{
  "n_layer": 9,
  "n_head": 12,
  "head_dim": 64,
  "norm": "layernorm",
  "rope_base": 10000.0,
  "attn_scale": 0.125,
  "tie_embeddings": false,
  "init_std_o": 0.0059,
  "init_std_down": 0.0059,
  "optimizer": "muon",
  "lr": 0.0104,
  "lr_head": 0.00618,
  "warmup_steps": 200,
  "decay_fraction": 0.816,
  "batch_tokens": 131072
}
Each number is 128 + 32 x the weight over its row's rms, rounded and kept within 0 to 255. Layers, rows and columns count from 0. Numbers have three digits each. The size before them is the row's rms in percent of the matrix's.

# up: layer 2 MLP up, 3072x768, rms 0.0819, rows 807-875, columns 0-95
# down: layer 2 MLP down (transposed), 3072x768, rms 0.0432, rows 807-875, columns 0-95
up807 101:108162121116123096122131216098151165075132128104065145176094103181118131088148108130166145154141126111089178126155096160126071109043154107131155123134100114102130134072149116144157099103122145210112153104120154158135128154103142106165135074115206164172100122186149109106137151147067081066
down807 103:140165144106166112098137110119088072140114157098140138083187144106134095206124102148074150107153155158156101180189126112148122095104097111105096130141094144125137125109116146139141145158128117019112125126125117089176113127120141131106149200127111168121117112092144202071123162101147168162
up808 135:128163167159143098064093192111137143119164176169102132080064127077101090062087093102160089139132131055146202108127096164159173073085120168151134114188140171214064120118104154148199152084144085126121125125136124133146162119187106152177144137128098154143135127164144168142179168059159159156
down808 129:100144080084128156101086033097113172087141167127115190100088100084195164126142152133091098141066116128095191190160177058159168102116093156086101085100065189142150192105094142153081089174135113143112123110156101127084107107108137124142120118123085106171136181155123159107210125115149109178
up809 104:146104156142127159119122147146153160083177152168183122141152144148131143203116137110066114153091110120053194159143138093141138145175181157205168117183177127095078111201064175183138111161125124185127126088141230130115086108113136129097140174099173136130184132083127137122154155116136112122
down809 100:086163105163127101123122123113105124189131061112071146127097095155102103122131117116160123125131167138165131124131126135109110115182164093084088162103122091153158091152118106054084182175142074082109108130122132150095128135159149096161131081135084103126147157111115093147086141141093122104
up810 115:137144159135128122097101166101098127176129140150208210104102098153124098151194167139170129080070158116099158144084169095133140178103173084157159121131106166124183135152154052149125102149129117148128075101179104113117157137070155157134129129112178135125144072168100148161094112148157087125
down810 111:119133119156104136124133093150139142089167082145102101111147160102071115088036147127117132099188168175137134127151120205094096108140083136103092149139170127090056128109140142110088091096139110216149150131138171154177033129184072068109132099161118108140150127088155174107148105131161153115
up811 101:122155120110150176102098129115149180103163124176126153160034166080061064154086158147166183174113211153082142148141143105097142186106105131163065059088120057132161124090134175143115119111164104157138136138090116133095134136139135141120108156137121056094139117149108135140091132095079157122
down811 103:081132113167061134134204061134078073168049161142139107143163135132160133116127157105122108158179044124138118148158100124130150089208143147133144122088159150168077102131164080146103135102156156128147152078114110136086155124103063177064112139125140105181093141163150164129123072158138112111
up812 095:121141119096099100134097153101178143158108085113124118102116164126139114099141090136154154172136141116139131104104088113130155097124088084122108167142122068140127172136132130128114163219113146164042167130138145076082110141131098162145107115170124084130159104114103115177150111143134090121
down812 098:110189114091129138179110124126164132155175128137126128170066121177102171158071119118160147132119141071115107099129135120127077132063145097125173106053100151091188095109167157096141189197128098095121102088144095143117136136139136117139149109095131112076168170143125116143106158099136101120
up813 100:151150161132181150105150119134083160119153118120205128193128148122127086138124110131091190154103119167157146162149137100124182177119166205167092088132124143102104101104136127153141132117139149151170091089097126157085103099072114113135170071090107149178173122094090128117143123148153133111
down813 101:119119091126157146186098134154159082068142148141094158068099100098166156120120093132159134162189146087109122116149143135166098123162148114156144181059169095153141122142102137099077189143126179147126105141166150169165142157168149132150102131133129125063125138167180155075085123139086088125
up814 097:134075072096122144096098122132112104105125142122098143068131127140148102108125078105094144087091156097150133119108147185109141085119104168115076101150116141168109135125102146144078141065142138125134096123125101169039134161061144112171181101117097122166126138145121083109141149192143200116
down814 102:156145184144130161098147143093169136145127149089097107091141150088126101054111163164177143100122167187121172089137053121098100109113160119186169188183131123163118122058123109055191156164134154086119174118134142122192118129106149103124106187142084116096167111138180117096134113129145066158
up815 113:117123145156115181145089116149144127108084177160080069138092144153126168172154159133108138158173078119118189144162086182092165161111102143083109096105133181118114135165057089146064104117075096167123114096122177146121110110140167110166159150123116188134077115082122136109139136146138120144
down815 109:086101117112171032100150138102132158090144086121163157108172163120153102109092116105101099096113111155129107079117157081195138091118106125082131167163097068127153120083187147145221140095129145118156162168182143121140079091197117158113041136106127126149153141140129105118181103100140115104
up816 099:154147087149115097158100101084077113126153181095126088088176170143101137160156122074120107147115115122126116153160152132125131181185129099156146119100060135120150112150175189110161113125160096084097048181140164133078119165127109093160166121103124168103086096126154144084162103190145149160
down816 096:153068154112177132132061174203179089173108080142087103189087115239100116123098147075089156159087153153082127162145149139164148138137156124204104116095178208150164109135159123075136153134123100152071122049116096146137170089119120091134050140124139117152162215133130120171131233142118050152
up817 100:143106079165232169197116133165162137127110120099145111170126096090132123150124068142148135166088143185102115116073152157139135072114130161125085123113094135081160122157146079206103099121211112167134133120130170119201124080094103098069095104121163081115100115142063075169120089164086163121
down817 097:099115108128134088061193136151155068101098159125111174085068099136106052137082045066189095124099136104111108115154177115135109122118077114134171118168082120192128082102116158097155183135176115131168098104113122141189130127130150152137147140136172153168118104093135212066104132084109143145
up818 108:191109100128109127104135175202136091202088159180147100107140112113087090054129171090144126125117121124113094147121135096153172138093147132175055123147077142189149093087136093125153085075181090120109127137127160076125116127090089029135116081145132126138168118161084157155100111120148150135
down818 105:135143107137088118089130177186141157075134149102154028134160119090128053231140120125124093136106104105100194136099197113135117165149134096095215066121111108116139106177107159124028124160130158134105132127118116179129137165125170155100160082126155168095104118100113151176176132119140127124
up819 101:146140147133204134143139100113104111110145116126143147168155158124116133122140107124052174095084127111107098037122169116145093139180116151166141158170127153133158137154097119106119159129114123068096026131090159109103195164083212177132129120170186105080117085157137135110162122111110118115
down819 112:113155120105089097120185148069143178146102143097161071141068158119178140121116099130178183148210128109108090158121099093106121054138137082137125159077127080084100116077139107142087100149108105137118180214141098064129164086103136162182142147133076122170174124090115158143113117084130116134
up820 101:127098094140111090067147153136135139136128109073111189121129131169178108071172130056091105199100092122168148157147145094146136107109094146197090167155178126108133114093102122169163108165117100073098096117138131094115116125130092153133094071157162154109116128033111037121074175113195097131
down820 101:161159133120123109166125100129105123138109168139148081138143159100113107147144118122137100154123155134118151061117124164166116093130119155105149146108091123117121109108114061134130107079084070085125160136123135135114106131179128104157096074166135059149142161133159141097193090116107154096
up821 096:135184132125175176145113176167136085087102144036157120153107121129065189134120112103130130139141115096118098135111155132152152134081118140166155150132159116157107088171113085104144121074180082173189078084109095187154145128108131117166142127109098075120141099147175067060127110180064121129
down821 100:160103149088128144151160111179132090105102128177132124090093123140128094109128123083117137114118150224150160143157095167111158124165138121095143065095084119103159136165127196110147102135121086101102141095150175080125138144225137162109162090039150164145151074146111148125074163174086152137
up822 091:132153103126088160187130164121204165074135129159126111169163146125126121141174166106103107119165137157126136135065117117083166127099170093064152159091147100120181109123134110195165109092111119131114118108138144148133175151115132103155183184111156150098108133127096103114144145177143147105
down822 093:149098114110139181187123134148117181148109079174081094127098086113103102106113147110149091037147165126186134164183082088142100136150124073133118111126115094124090170076134136094095130175179057121093164149155155149131089139096119173092093166067167108135146097110055108131126141153155099104
up823 098:107161086143114124122139157188175176202146142085173112040128101157125080155183149094094145103177132161167107095129087127135091101081091102083113113112097101154150077193104182106136102069123193105118120157055111122141120121046122146148097121131132129158112122091182119168097080146128168125
down823 101:133092155113193124126128075162130195106141059122104137134098082122088115098039169090116099070074116114072107084106162144107146107214057186165114073127132132137119130037185110153190193122111131125146161153163124147083109154112107118059167126074105086078144129119135135137148169111156214162
up824 088:140100199114122155119168078138120118121105079157124144081113094193153152149159153139072115110138156109093094131097113183158173137106144125161148141115104149142163196118162177122147133142103138077138143096167146133153071191154137110094112107058150107130161115123077092160089081078167139183
down824 088:105114102178116119185180169193138137165125163116118157147117177124129116133128164149156109161155127058149135167058096104170138135171146127133149164174149131141101067130072144076098189156151089103117118142123155149090130061126146114135143124147095101136092107097126147102132171145126111177
up825 092:170120118148083123112146034176189142164197163115079143135124077106130108151093131154106161148151089185126096177111149148119119113155139132086118128138162132153176178110102141064101126079125154118154152118085164117148173122141153118121078115140100102120127126126112094125073133119132140094
down825 090:080123138100158112147151156101111089125057095156176116115140190123112149141148142098078069092157125097150167107181075133125093090114121041112186164139058081157139136120120149107234148151114105163103105142123086120102061150162165083175175148171143150113131135115170165139146124079125073137
up826 092:166126094169092144131085121170116156099111165173089132159133141109100137107197124161131097098081124116079100110151149136145122122124158142184121161161149152100140190116112092128112144102091134094090114100118123128134135114131126127130120145156189149038128123087169148086156117086109101156
down826 100:097089131150128090141164162103117132063125143159183112156132109175136200130108143120096141121125161154174176119089137163110106160181057126080142131168206153131112093108107085156099109161144062166193160101062099160119120168162164073076147191162026129092130098130083074100110090157122077159
up827 094:143182134109088136117150103104143104117164050158199117111112166185089117167114146092199112141105103155029107112092149162129114090146112162187111193112076140149152178186118142148141173107163118118129136159088176085133082144110077144105169105109104085073137101132174153142107138118132050083
down827 092:123116178123175114119083147120121166126103185094095099138115073079113106105222135149083069104129093119148168116187101126129109158162122134115173121168155140173135105090145094091119176137131117130140092168112130162152160133166143136130117155152177112168144087156132147061163125118150149128
up828 105:187108096142129208095115135151115096163123130134175099119102120136196147146131081122168162183137162120159117154163131100129149106116167064180090181084143155172105094117158119147141091057132154158149103100142168112147151097114147112129158138105081191110177113085152122108147173115073128053
down828 113:083096162157118120121143048107099150162225151111144134154156105142098138144133164112133067105118112107079148061107133107105162132153120151076191061114103148081174146122147149165070154210158102112073155155103104157154091128122142139148096125143152051115070123155132151085090088150193102201
up829 088:149125107123175137071186149104097085129144074110131129067141113131113124136129156132145165168099109103170070146096067031130113136117158168131062156174096179084073158123141110093139154162098129161136139045150122154091170111142157137101097140133115122135136074150086102171112108092158123175
down829 087:129128152108116168164097137156125157120174174110120162067184120169139108132115148074161166069123142098101115181153188104103163162149110123069092097116099141118122140093154139201138087094148167112168144138141150129146060096100085139133166122138129151136131109113189102156101160148156099142
up830 099:145182186097053104104154092109114107115108169114171154145094084140192151210074159080111210071161093127072151095098111142102116080152104120167124167156156150146195134110123143141155141133153141145150116124118115130152127159124101131170131132096090120123138183087151150148170166089131110120
down830 099:149111114167094104103126177230149105041099152135123138170200167098096104104128113110140115111151142123107142170119104121089156168119110117115127171142112145119147145123091123082111154100099103103111158149151079092086125156118116104159151177094128052103105095155057133148086140094093188135
up831 094:165121097105147161117191145114094186156120131147156161129157108088131131209078134144064123101156164130125179117113164142105131088124109102130127079161089131140108157084155127148129167112167144167164162150131082114153116125119112168121079173137168108139151087195095084114123145133118079153
down831 095:111138122093109181146108124160164175117174148144146145154141129107161097102158148151154107125081121155170111128131154089109093077130112177117126169080066065125142121194121169120086064150134142110116146100122112131094137126164132124121152062131125176120129122131129144124096068086138162118
up832 095:109074116162132101108114154123118089068112153107079120110108088153129080089148121158119188175130090125122129109149157111156150072096176103087184069048166121174111106142110078150142069115153136131168124121114154123130139156145140145159113131158119156179100104130179097080042129145061112107
down832 090:101103160056142130157173087145118112169139113119099177096100139099114162111142139141116148097143177130088108185159183138121105156054062063120098098139061116202143132156118136088101178120127193061163146158112104123165093153144166119061149083148100134077126123086164107151095100109174182151
up833 101:157110096116090114056118177091123109104100147136147112089114120129138116153137089080122124057112136053114151143181085146150081180099101124090136163157138122139060136125125052074147138190164131128149102082139161148106155178136119164160151148133112114086176107097135116116135130109128179121
down833 104:108137118122043162134143135161062100160152125100116093109157106103133131101088127147108068205199091086129128190151156125107154172177110143149073055089143184141110077168146127169107146116124135119084098154047136137128138170066165061159211121090143125130158079084067156111115134080123091098
up834 092:079169106144095154118086116150102141156066112096134164141106172110136137126139109115100104110108167122176115114080123076140135085095158089080140168187123153115114184143140086179152086129109141105098102119110090120094087165112074105146179147116146201142134184188100132118120122138100165115
down834 091:159126109128121104149184147119160156107103143098085091136160094170162112160152084179090153130129126140099176106124114111145147167132099129109168155046173117160116198104117138106133150125142147167123126142119149090181129142159143121053157111102140062161079100091135151147138114099162147101
up835 092:116171171111148125137169116109149105133128196130103136136169136111138120143090131103115121137060118125140168145077148084137028104142128116204115115101110084109079106119121118138136133148135129140158130127129117104174107135180103170094133119126172111158122139127155109126137064134127093115
down835 094:189136142153111104122149118115099154167177177149120073125128150164166133136132112115068097071126133198136068142160136178098157159134117088125119111157108106111096134155107101140134125148208162143158111101155187128060128122112141064101133108184139086114088102177154125133131113090086175162
up836 092:166163145155070121069173135111095178146114075119092161137140172133159097091084142122161080205106194128133155116127144149094110124106176124085165105133166141137134141123118098169177127137127139070094115136110134123091092150128119168127100191134099158157139142128089060097137169113148074183
down836 098:106070129098115060141123141086096116118210146100184127131138158100066121088185157163122160082112104045120123093180095128121189100151135164141124143085174129115152086154125128130129130083160102131141140083158146120113120104178096112114159147196146104118113134124108120161155180133068123128
up837 107:112125159118123157142162128132142129090151159159076125072140142137127161125110122148162113162116147112152108145079177105145143178121060171141070124085092143192118112088114143137171119126146146099126185145093131126114124159121134124107150102141136108126144091140123107079120129151147139175
down837 100:177118130189111049129128084120098077193069112100187087167158062109153116144108160096101155066089048125107181116170120131118115083144110058130135181153163105159129165177085041120128165126168107155099141108111132121142147157166139100088127151109152122158167145127100123130126100149094110082
up838 103:122093193123192160061157118131095085145192164096160119143129080115114205149160156159120239106089150155104126091109213124120102097147124087086107164097097136208185133131116144141093128123083089156116142112125141202198064096150128135114160096070131117157115101125113118081103134152120081143
down838 100:143128092171093106129109131109109173119075126110118168171119205205138172104104136185097106164195136147116130160094095149150111116120089131169127116148117151084139087155130152179088091187148142141148103109100081090096114127093124097134127126176188157135143158124105148169117136102105162137
up839 095:109112114193170172116107166162116173107184168104107119139144074106113099114154067148108102129108096145150159110096118116148136169097103164123060104209148109100125107153158119091130100132081094124167169123163129145129122142073137131139135159106124110101102178156139090131191153148214090098
down839 097:105105117092162186156085065087144092058081112067097144136131143198118190171131175150104177084164134113114098104109168117131103126159075172112127146181128165137136190113116116059131157093047105107114170162130156114176151107132141123193128131117137039124083143113141175123146133182086117125
up840 113:142137118120104089181074115111178169070115170138093105155140108142110093145206145185115149151116160056165127154165139067121108119089172158118114116129110122176127098137193087166145146099181085182120113097104120092142166165172089149179124150115092117107199162154151082070149103139176145129
down840 106:087074154137125150130159100132074106100138117132145131096163135117158132075076111107102169152130125142075126118110084166131163146164091123184139084146115111161121167115111157123118147125134141103160121160133141145095139155079174137085137060149207132178116125096086210134101077091077127124
up841 086:143141141162095121159103166194087147122111133127092136178139180082137132138087114090138151144085133120119093156161160157103092197112132165100117102148120126149118139126145118089132162118127140124116122067112137118129157106129104108163102115184117088208153119175157142077124134152092113123
down841 085:136119153131150109170135119115188052143128094096151108154116167120082119086153098108082155144137169157104135144106143186119106128070160123162112163111124115131145164137186179201068156104122128164192122174072136157105124147135135172161051188131144160074107107132078157150125134085102056131
up842 099:155182210134089082057126115150099101100095116155139082145089150151127077125137159125159162089158127118174122090102134145064166118110100146135147099139115143120090131187127138083115155154080158142144170171130181131125049186180166119125103086133096130109163187101076096093107140143174135117
down842 092:151109081104154161115119161089126066177188151122136151104149076082178162112120133094145114177139093159107113183131148088169076171126135159108101107130158107100133129073117123186163138123204128107091143104128104074155191122079125165133146150104131136144114076122142137140128118103086157178
up843 093:162143160137183137127129137194107109108134131089148123120127148118154123092137159096075111134133132076100159098138099139102166088148087166135075147179118160178137111140108114103115128137148145077185136151163155127122155161065149104129193072191132122101168085171149167154095062123133092178
down843 094:124164115167118137025154116079177068110153115114182129124065166172083175128106143106085169086091170133140156179099157066104118136038136132115148139077131156098165155095202134104145144111132094177148075056161074083068116126144091143154128106116155181133195140143130096102139167124089140149
up844 101:108113102135097071143148148199123095132143083117120141147125183092117107118195169141104078126077110138111079110097157108182076161105104118104139134124117202123130097089109062114167155102125187126145129139101109148129181159130093116117116115119133095168147089117063129099076126139166086103
down844 103:163133126113124118147165123105138110132142123161105162115108080106141146166126148096115165148129109131088181200115102139104113187168137149192124142073126089103131149130147097159100106202112118149117086110132174024216164135138160135157135152149112134085117125074087182122106104053101107109
up845 115:073178166117107134100149091160052143128152130154097132072165106078156116183143170183107117072151152106164155098103074136140131131147108158134099146144122174078190113112120170082139130155103070058103112146213146090119127144158123113073057090075114140113115121125111120087129206076194156142
down845 120:099119140163150137125151088149167119102169121137106113098087120094138144192145128124147100109147097145209160119145060137130103067149000133082129119080082140090138179090107082130078170154121146128124089161130138149049088174137154158112121125077084175125156125134170124137109078153155110181
up846 096:159127123154106109180114112109128195127129139161094138179142189082130156098146151162153155151128144113123157072161177119131153133122132137169124119143172112151111136159162074187094196134097170153150110148154164155113153084065064076103114137146114114191149110152165130066111115152140181119
down846 101:099160159067079138098109074139133114118131089105100156107139163139168142110084109116143152159062154181094104159189152165085118177139168149098112116094129155097156087065123119105174115136096122133094139130136081175108122095126113138089144174156145138118136119142100129127136157118114060169
up847 104:103097090136098130080140125117142112165128158173105116188152125146077096171115084081119094131076116181054107135096160112157150069129131101170125152119120133155202224138096115116141102128118165125142184134137104168096147179211141110149162065141100155167110112044176144058180107175135172132
down847 105:098107162167121115142211166144117126093140090095144125168165121131103147122132114113109170133113091072198137110144108150153096164070159187084144169109089161162034126162080175141130168162102152099115090090121120165145103124099122164131169165124125118126164098164105126117155061132131105131
up848 099:126109148158079143064156120152135139143180127160140105123129144146122109095165113131053123144150128104073103121165104104178127124122107095103134120114136166122194150144138195110107142122133145129130076099075147120098117108097154140153127145093149195174072168123167106114122103190086206107
down848 102:151071118151151104112073178141157090100105098081118139130131107114119135161064125143152141104151143166162189094046159101095115145078139160153156169116142109158087098138067157180158181093139110143133146130121161116120097128169079116068153126170143134120132093153123222181137165049122137119
up849 100:113114115115190159081119123094076132126110129105145128100119145126110102099148149141118139141058198049133170138156137105104130140106130091127134136085181138163112074135109182143160100198117138081136117127113153154208119165131119128130133149076103109092121126110128168121113126142103129152
down849 101:143126131144132062131125096173157139135134110143113155145139120162184153079087117211116103116219137159122126215110161147167147168198089151185101124130084125110192114107141099141137150131084124160156139156131144079143089117097093197138078106201105135085176123128151128096078129127142149097
up850 103:129194146106117110168097127155153119174049084130116155109143107092083114164166140124122167101122118198114106095119154159124112130165112104179089117098081097125058171210143104151132113121137071144048139118170119148119144140182126116119081130094143115108068056161109163082118154120116148126
down850 101:121126120113142089068170091102101127135185114091111123162124162186159153128117139120129062173080112094131122160127140090160096174098060136079140183178153094079205134081110180170119118124132151143164072119109098163180128155069082185139153084177100167168151138088120068113088092185111118127
up851 098:079167144118161132140135193116154177130142084136088114132127146156166100116123152135105154108137117118128133162157173153133083059141107127150105148133160089119108098075174116157143152171089156165104089066116087084076082141197147131168145147125115136084063104113120114106105124134098126151
down851 100:124069162177201109130159110115012120129127179122154084171140138092072133145154183157181172164104161134108160098152124120140162112134161149129141202110056145134180130138162075149171101111149096152160113156106171129134131133166134032030123118134122102141117134116167116155194145038141142071
up852 092:074139154110158181135139142189175148171141115085114139082195141156098162184083184176141081126099204147101120108101074092140107124183146180168104140122151074130111152112080124171100098155098132134187092152106095175152132127151108113074099151126100124129108141126124108148246173154109133073
down852 093:142129144112121113109153131067113128106138116121100102137157110079151123103184114148117097155122102147128105143144122124111152152100097075126109120144133109057132121150112135114137106150152129109107167128112132082149181121152143100108180104137087107117112118063154162143105113099190127157
up853 104:186165076135159184131111150140117162135109180123146088143166124121158140098143132125143127124147127096085170135151157163071101114178096122173166154139096099130095161149053147154115124156133089069097174135107157109155164099189153151141108144152127135170169141123116111136082156100171108110
down853 104:116175106144083176164150128134140124116162036138132116150057138181157117153125117168118141159144100136153128049076079095093089108115142077119091100181123108143076121160128116074148123174115099174159140079158132135148084128133184087124112062141088092115096141084125101121162137116183159134
up854 093:113140104142073138121126144144143092095166172123084172181153160153117089130149148126153167103137152175063114094187102168194130112178145136137151109101108154096109161082105101155158139099096119136088095097129139141138159084125155086143133108135065149127165110094107100120148133117121112072
down854 093:125146059174107118109117136083170140118115106116156099104127094105184102118096135135104139161163086156216167143068188140112137130085042085130137131141157149181119076173149161125122119108089150086179118122122108124114057196151141146126146183158195090111129117091134169100093077089090136127
up855 097:129127102086090065170092126124133162092162081084137165106148124129170128078149135110157088092083152064114132116167114118151139195115157106138163111066159169137147109165112138061085142097160171138207139155130123135176129104129097115180127110162102163148144080098164087190160088122103137221
down855 095:155086116141068148067135156090105146207134138153082113129089112142116143120127126139126173159125095178152152117116147125127130111161096075067093133186076106106163137102154124208138120163190148179135143117127087134164164131141156122177160121083150172129130164121096226124148092118187072104
up856 114:119076102137149094123158098163134120121127114121126148139141114138137107047116103132180162166113134111133141102138152144119091113187159094124147178085105120088136139133084160080151141132089118120177164092109199158120116107099142105088132096118103182150141125122142089111097180166143139143
down856 114:105153129115093136121138121139121137127149178103161124150156085147164176158161075162077126106151117101159089155157097109161126115096132185135111075103186097144157109170082111148100056148132155119049082175098112119072127148143135162210182069119131057088118107135113188141082113141159126112
up857 114:116205139141045126116083090158141174087201141179132091096135133078092107148112101118160127125176151116116146148170132102101164130115117100129073122171140114156129145120196159136137112117104079185177112171107092116133190164122042137185151155106107103152145094167148149185144132116203141099
down857 115:125134072096122173084174101127130149163103121047109082130143085086176176092113173089070105123101075078118139101073115116122137103117095143137134148093074139192117164123138103123118147094102146129152072137094146148130054074117128147078101164127134132114137162111087125080150120106085141086
up858 098:146123167160170118117127136139109156145091098108121082198111136092101148112091126125081150173137109193125174159096145125109092077210085104148122153171139099099152165130124140122125121121134131127104155138080145120123113183143108176135158126202172172160144072095137108112150124091204095113
down858 096:111127149126094172139178073123144095116141139132165117106040154135141099087144163166118113095156205119094132114108078144118127167095209154138098125114096164139051131110145112147144152111094120173114133132077130143140154139099076132122110138140134127142163158184117161097125150178055109078
up859 108:147087133182106138142144116135129139186097104108142179179162152129142151129177138142058109167101075166155108089156157163191105124168126138154167205116102142142062134186169192103135163168140067156148096128141106127150127166050132097124114110078166067112151116170187149139144028143071137194
down859 116:047070134146092100146096117108155127100129111100115108127161079164135146151091126159127117127212166158137136108163092153110128094135110103097097133097190103109121165076162117148133106069096185053140130137119179137105123118034102154119122142148120141086061159111146172147148152142132135132
up860 106:189123082077122139146208179155076082113170127135108164147114108175152093197125159159154114158152130144089089086183109125144144111148195099092104125162147113125176087148097135117143114103137112169148119140158113038182158138121110063100130116145054116118125097098138125201126093160103136142
down860 105:164100094101200136142113123180113076123143166119174092181131137094130180103175140095081151098140067102137140144126126071134138100108065155130122164097150137139118136164176127141113082098110167109086096071113144238114041139133105132079122124148149144112147123108114136127115171086140079088
up861 095:156144123100056137138155098116125132126143131161143144199160111189121119143139141137117079137136115131182104113151069056118151150127148084050096080142143200098074219150121148056232142120117157145101129152148108124094177156145109188064141180114159162152077102132104167092083122138103101148
down861 099:142187075123142163117115180197117120098111155138126109164150113107155129179167146110069108093146129142093149223095150149097111128140187165124148154169115132155152145145119105141100131128213107053087161119128170123130172137134088162157167115069126093109158103069121130125142165092190153110
up862 096:102091060177078099133106141117124203099127154107149066193102129041092156148180151118112115122079105135188086153098064169138120183167135157156174075109111115115123144122098116148156175146099110169125089098178130126066111111152124139127095137123137180130168156112139124095119116155144105116
down862 098:102208164100167152104155142191166056120178138115063177126105181172175143097130142111143129134188081143128093120131169138137144189068095102137113131204132098207164070105189088111156141132097091091078178164066166134134146121151098118137130096134105134103121100119126128090135150144153102144
up863 095:102117136108103097157167065128088130114150154122144105117136173148158168177151132163129108112128123109156152124111220090104136127131115135108170182080130136115169082144086122169084154088081112105135124148086143111140115139110072106167129163155116168152107079157138135084107084117104105170
down863 095:157155160175058099187095195166141098095186134078067127091142096170143141125114120096135135127135123092094147158071110117140098090156146083144119119176118113123098215099116072081109116158161059104167154162159087126169152189092154128104153141138103114069102160158118156122169099140198224108
up864 100:125136163147061169074138129086159108128122061157111153138162116084147114121136147184154062096156155130131014140116100173112157132107140128079138111138193111101157139126145042087133180135082080121137145118164168177110183083099122066130118147126149091111160124073121093115135103176174189160
down864 103:127076136045154148176130123163141132086123111099131110151086168209112148147107136138110128071096116114155208082170084055131135105113057159193097138079052114151126102109156140119140131085112160113141154115147124096108095125187176138121124200091134171102109115136095169165086199107126065150
up865 111:144132117086135117141101137119108096155182095154081107132141131149114114119130101041158116123149128135100169064133071175123215147074149145222123140184130101066084125157069139131107143096148153144124106123118110078092093107106106127076138215126116084119113111138099120117157086130106197084
down865 113:097104156104087115083125126110205056201105180094168137155135180118157146135077164153155143179125172113133112128137168114130186164100095110111144135139211187107152159086166119119152142082125101133172092108142167127124169093095120182157151155123178135095147107183083115181142104082164113127
up866 094:180149137130137161122087141155119148134147156170157103195113118106100159110118152154169103113149086139125111139129104098078079100124120109111118150124164085118161148143102133106214182149105107121129155174097119158126103112130135144107119189070102127129122137105123170086131145094128139119
down866 093:117151150136142089134179119117111101125098107086176136115126139089126166169172119127105159161110161092122157150113103098178148139113170093152117168145066160130133125192136119161107155102147085103089155177113153113092145110147133136134060105116152148077129174193115094150137094140109132075
up867 089:149054133133158117167131103111130121105147116148120116145141155173070147182103120129061128177216127093180163139111105148174112079134174140165061083128134061162135139103134106103067122141180145128111083127184146118187133119157144141115099156193121117121155104216095128062102115127095122136
down867 089:180131177149111162121140147142096140154135121117115114112098083136112167124164143139100172088113175172163094112147129119160128105125104157136125121122185210151097098175061198123140073169116118133094147155130080103102127123184163138169136110120159059123112090105152138130170131157156137133
up868 114:143163088133122128088147126132168136081149140135099084100095132149129139108185083103113119128104114171131125121052154131080104059091080098112117197143042141170163070098076189087152169095116110072140165123098135164126097072100146165114163107133127109126134168117170109139082109141133123084
down868 112:152088143140154114184098147124119197110130118164149123125132104118096153123097158132090129107117129068118185108125115127148146087156150196132155059151095157128095165131152046158094113098139181189187156133185128114094164143128137125114104154102059164143086141107118137160150163129209095149
up869 091:103101128108079138171157158123129181074115114134183128092116158125149086185096146182127124182106187137104099072085149114114118116131158116095090101218108114156082149113133090086097125147110082174156147099149151099084176108125159134142114114152156184123109093098135162099122146119094115165
down869 090:118075106110102118145139140136136094142122106139125114157169109143113139101134057174110120073116123157097134167154140149139085121089141141105137172096108116124133136128179115105118177170144152165100128137181118104130160092077175104177139111151120088108152168120097099135196157054171150186
up870 108:117115112103133140075135126078100163077152138139114158111144062122129127117115096153087076161093110148096169128117098150158153148102138160105067066168138114124078105110154148135129149061079171078146148140130063102059118119164146134116136055095139112100065110132195121110194150136075119095
down870 107:124112088067123165139083116140127134169173122100170197064115101148079127123119116138172068127104180121106102102158130095100182110149137136120140107134060227207116075163178104071144092121207112113075085105101118117144133142164170092183128162160102080117155161099104167131152106123141137157
up871 102:156073143136151101195166141142175168119198132162119103180151050121134141160138110122122116104119114096129140159082170079176170126086153150106124115115135074160057118144122129133179140104141125149198121149148206152146180167143047112117145143116134137132104111157121146103175147133105096057
down871 096:096130132145133079065133131117161093145117107109093149122172161145175117126079214151138082169158139138142087063154145165166102110117139147130135100109096127100169165136100118156107173138089150167120144132148088116112122115091175154127107136111156072041103132109153080207152055089129182148
up872 101:119127111188156090135164089134104171147055091155113091109079173140102151139161160108144152169177087127174150136073078087131124092126067166117098209191158176063173105094130166115123096157141099127113085146166116148189163105134182134123112174156127110113173120025125129044194109150161130101
down872 102:100159174168135160139155136106136107112139135058137176134152140106093100114060131115119123086144101145163158110150104158128108153155117090113117131114104107161115116113115126159211110141069132105105109092121136158167089166153079170086111127075114170122107126135104151127116201131146075151
up873 102:149194136138100127118159161104140181108172113136093127142160115090151120147126112078150131090131096121152152159113165185173093223126140151138162100159104184105119105115171163123125120119131142120183094109090130091095111145133098088155158122101130049107097079070115085171104096072127159159
down873 097:096120176157101140103142159118176084157084144174113122106135106197168108085210105199076107141138141125165111129132099153106135129168173114148122115085095129116181082067156110120179142091148106152107177140149112082152189163132108077070123103151091163069098134142146133117180113120149129073
up874 110:149122116203207147116095166173165202171135101110124173071077068088133086138080104152130141086158131116234119153068132127083183140122178170128144160108114148117126118107098118194131112136073093154114107115133078183104096100130129074044088086151121123112125136102078113118158111136136125149
down874 107:173132165118127087146164082123074127137131120117124095151115203168143116145162136123149120157114116130091160114151130095125106189117129117156116121134082146118145122119128134094094153159178152105171166150090074116128111117131159154180113131082063081087127119114168139142120103157091165101
up875 107:102124167138180164105187170163150122129129110162093187137146091143143144123140158124126132147102138094186122125129099197104138160094071101139106121160123131151151145187136168108159136121088112195092193042121089099160146176111100197151104205160096138158094107081131093109168086156168074091
down875 107:125176087115119121112089030107115157116105143126143089170112129161085144126146040126139134089169130166152129143142138075159097118128114125158155106126178162118114119108124126153120092184128137092180168159159154191082125145135119077134145127094129060149149120163176151131130092103102176135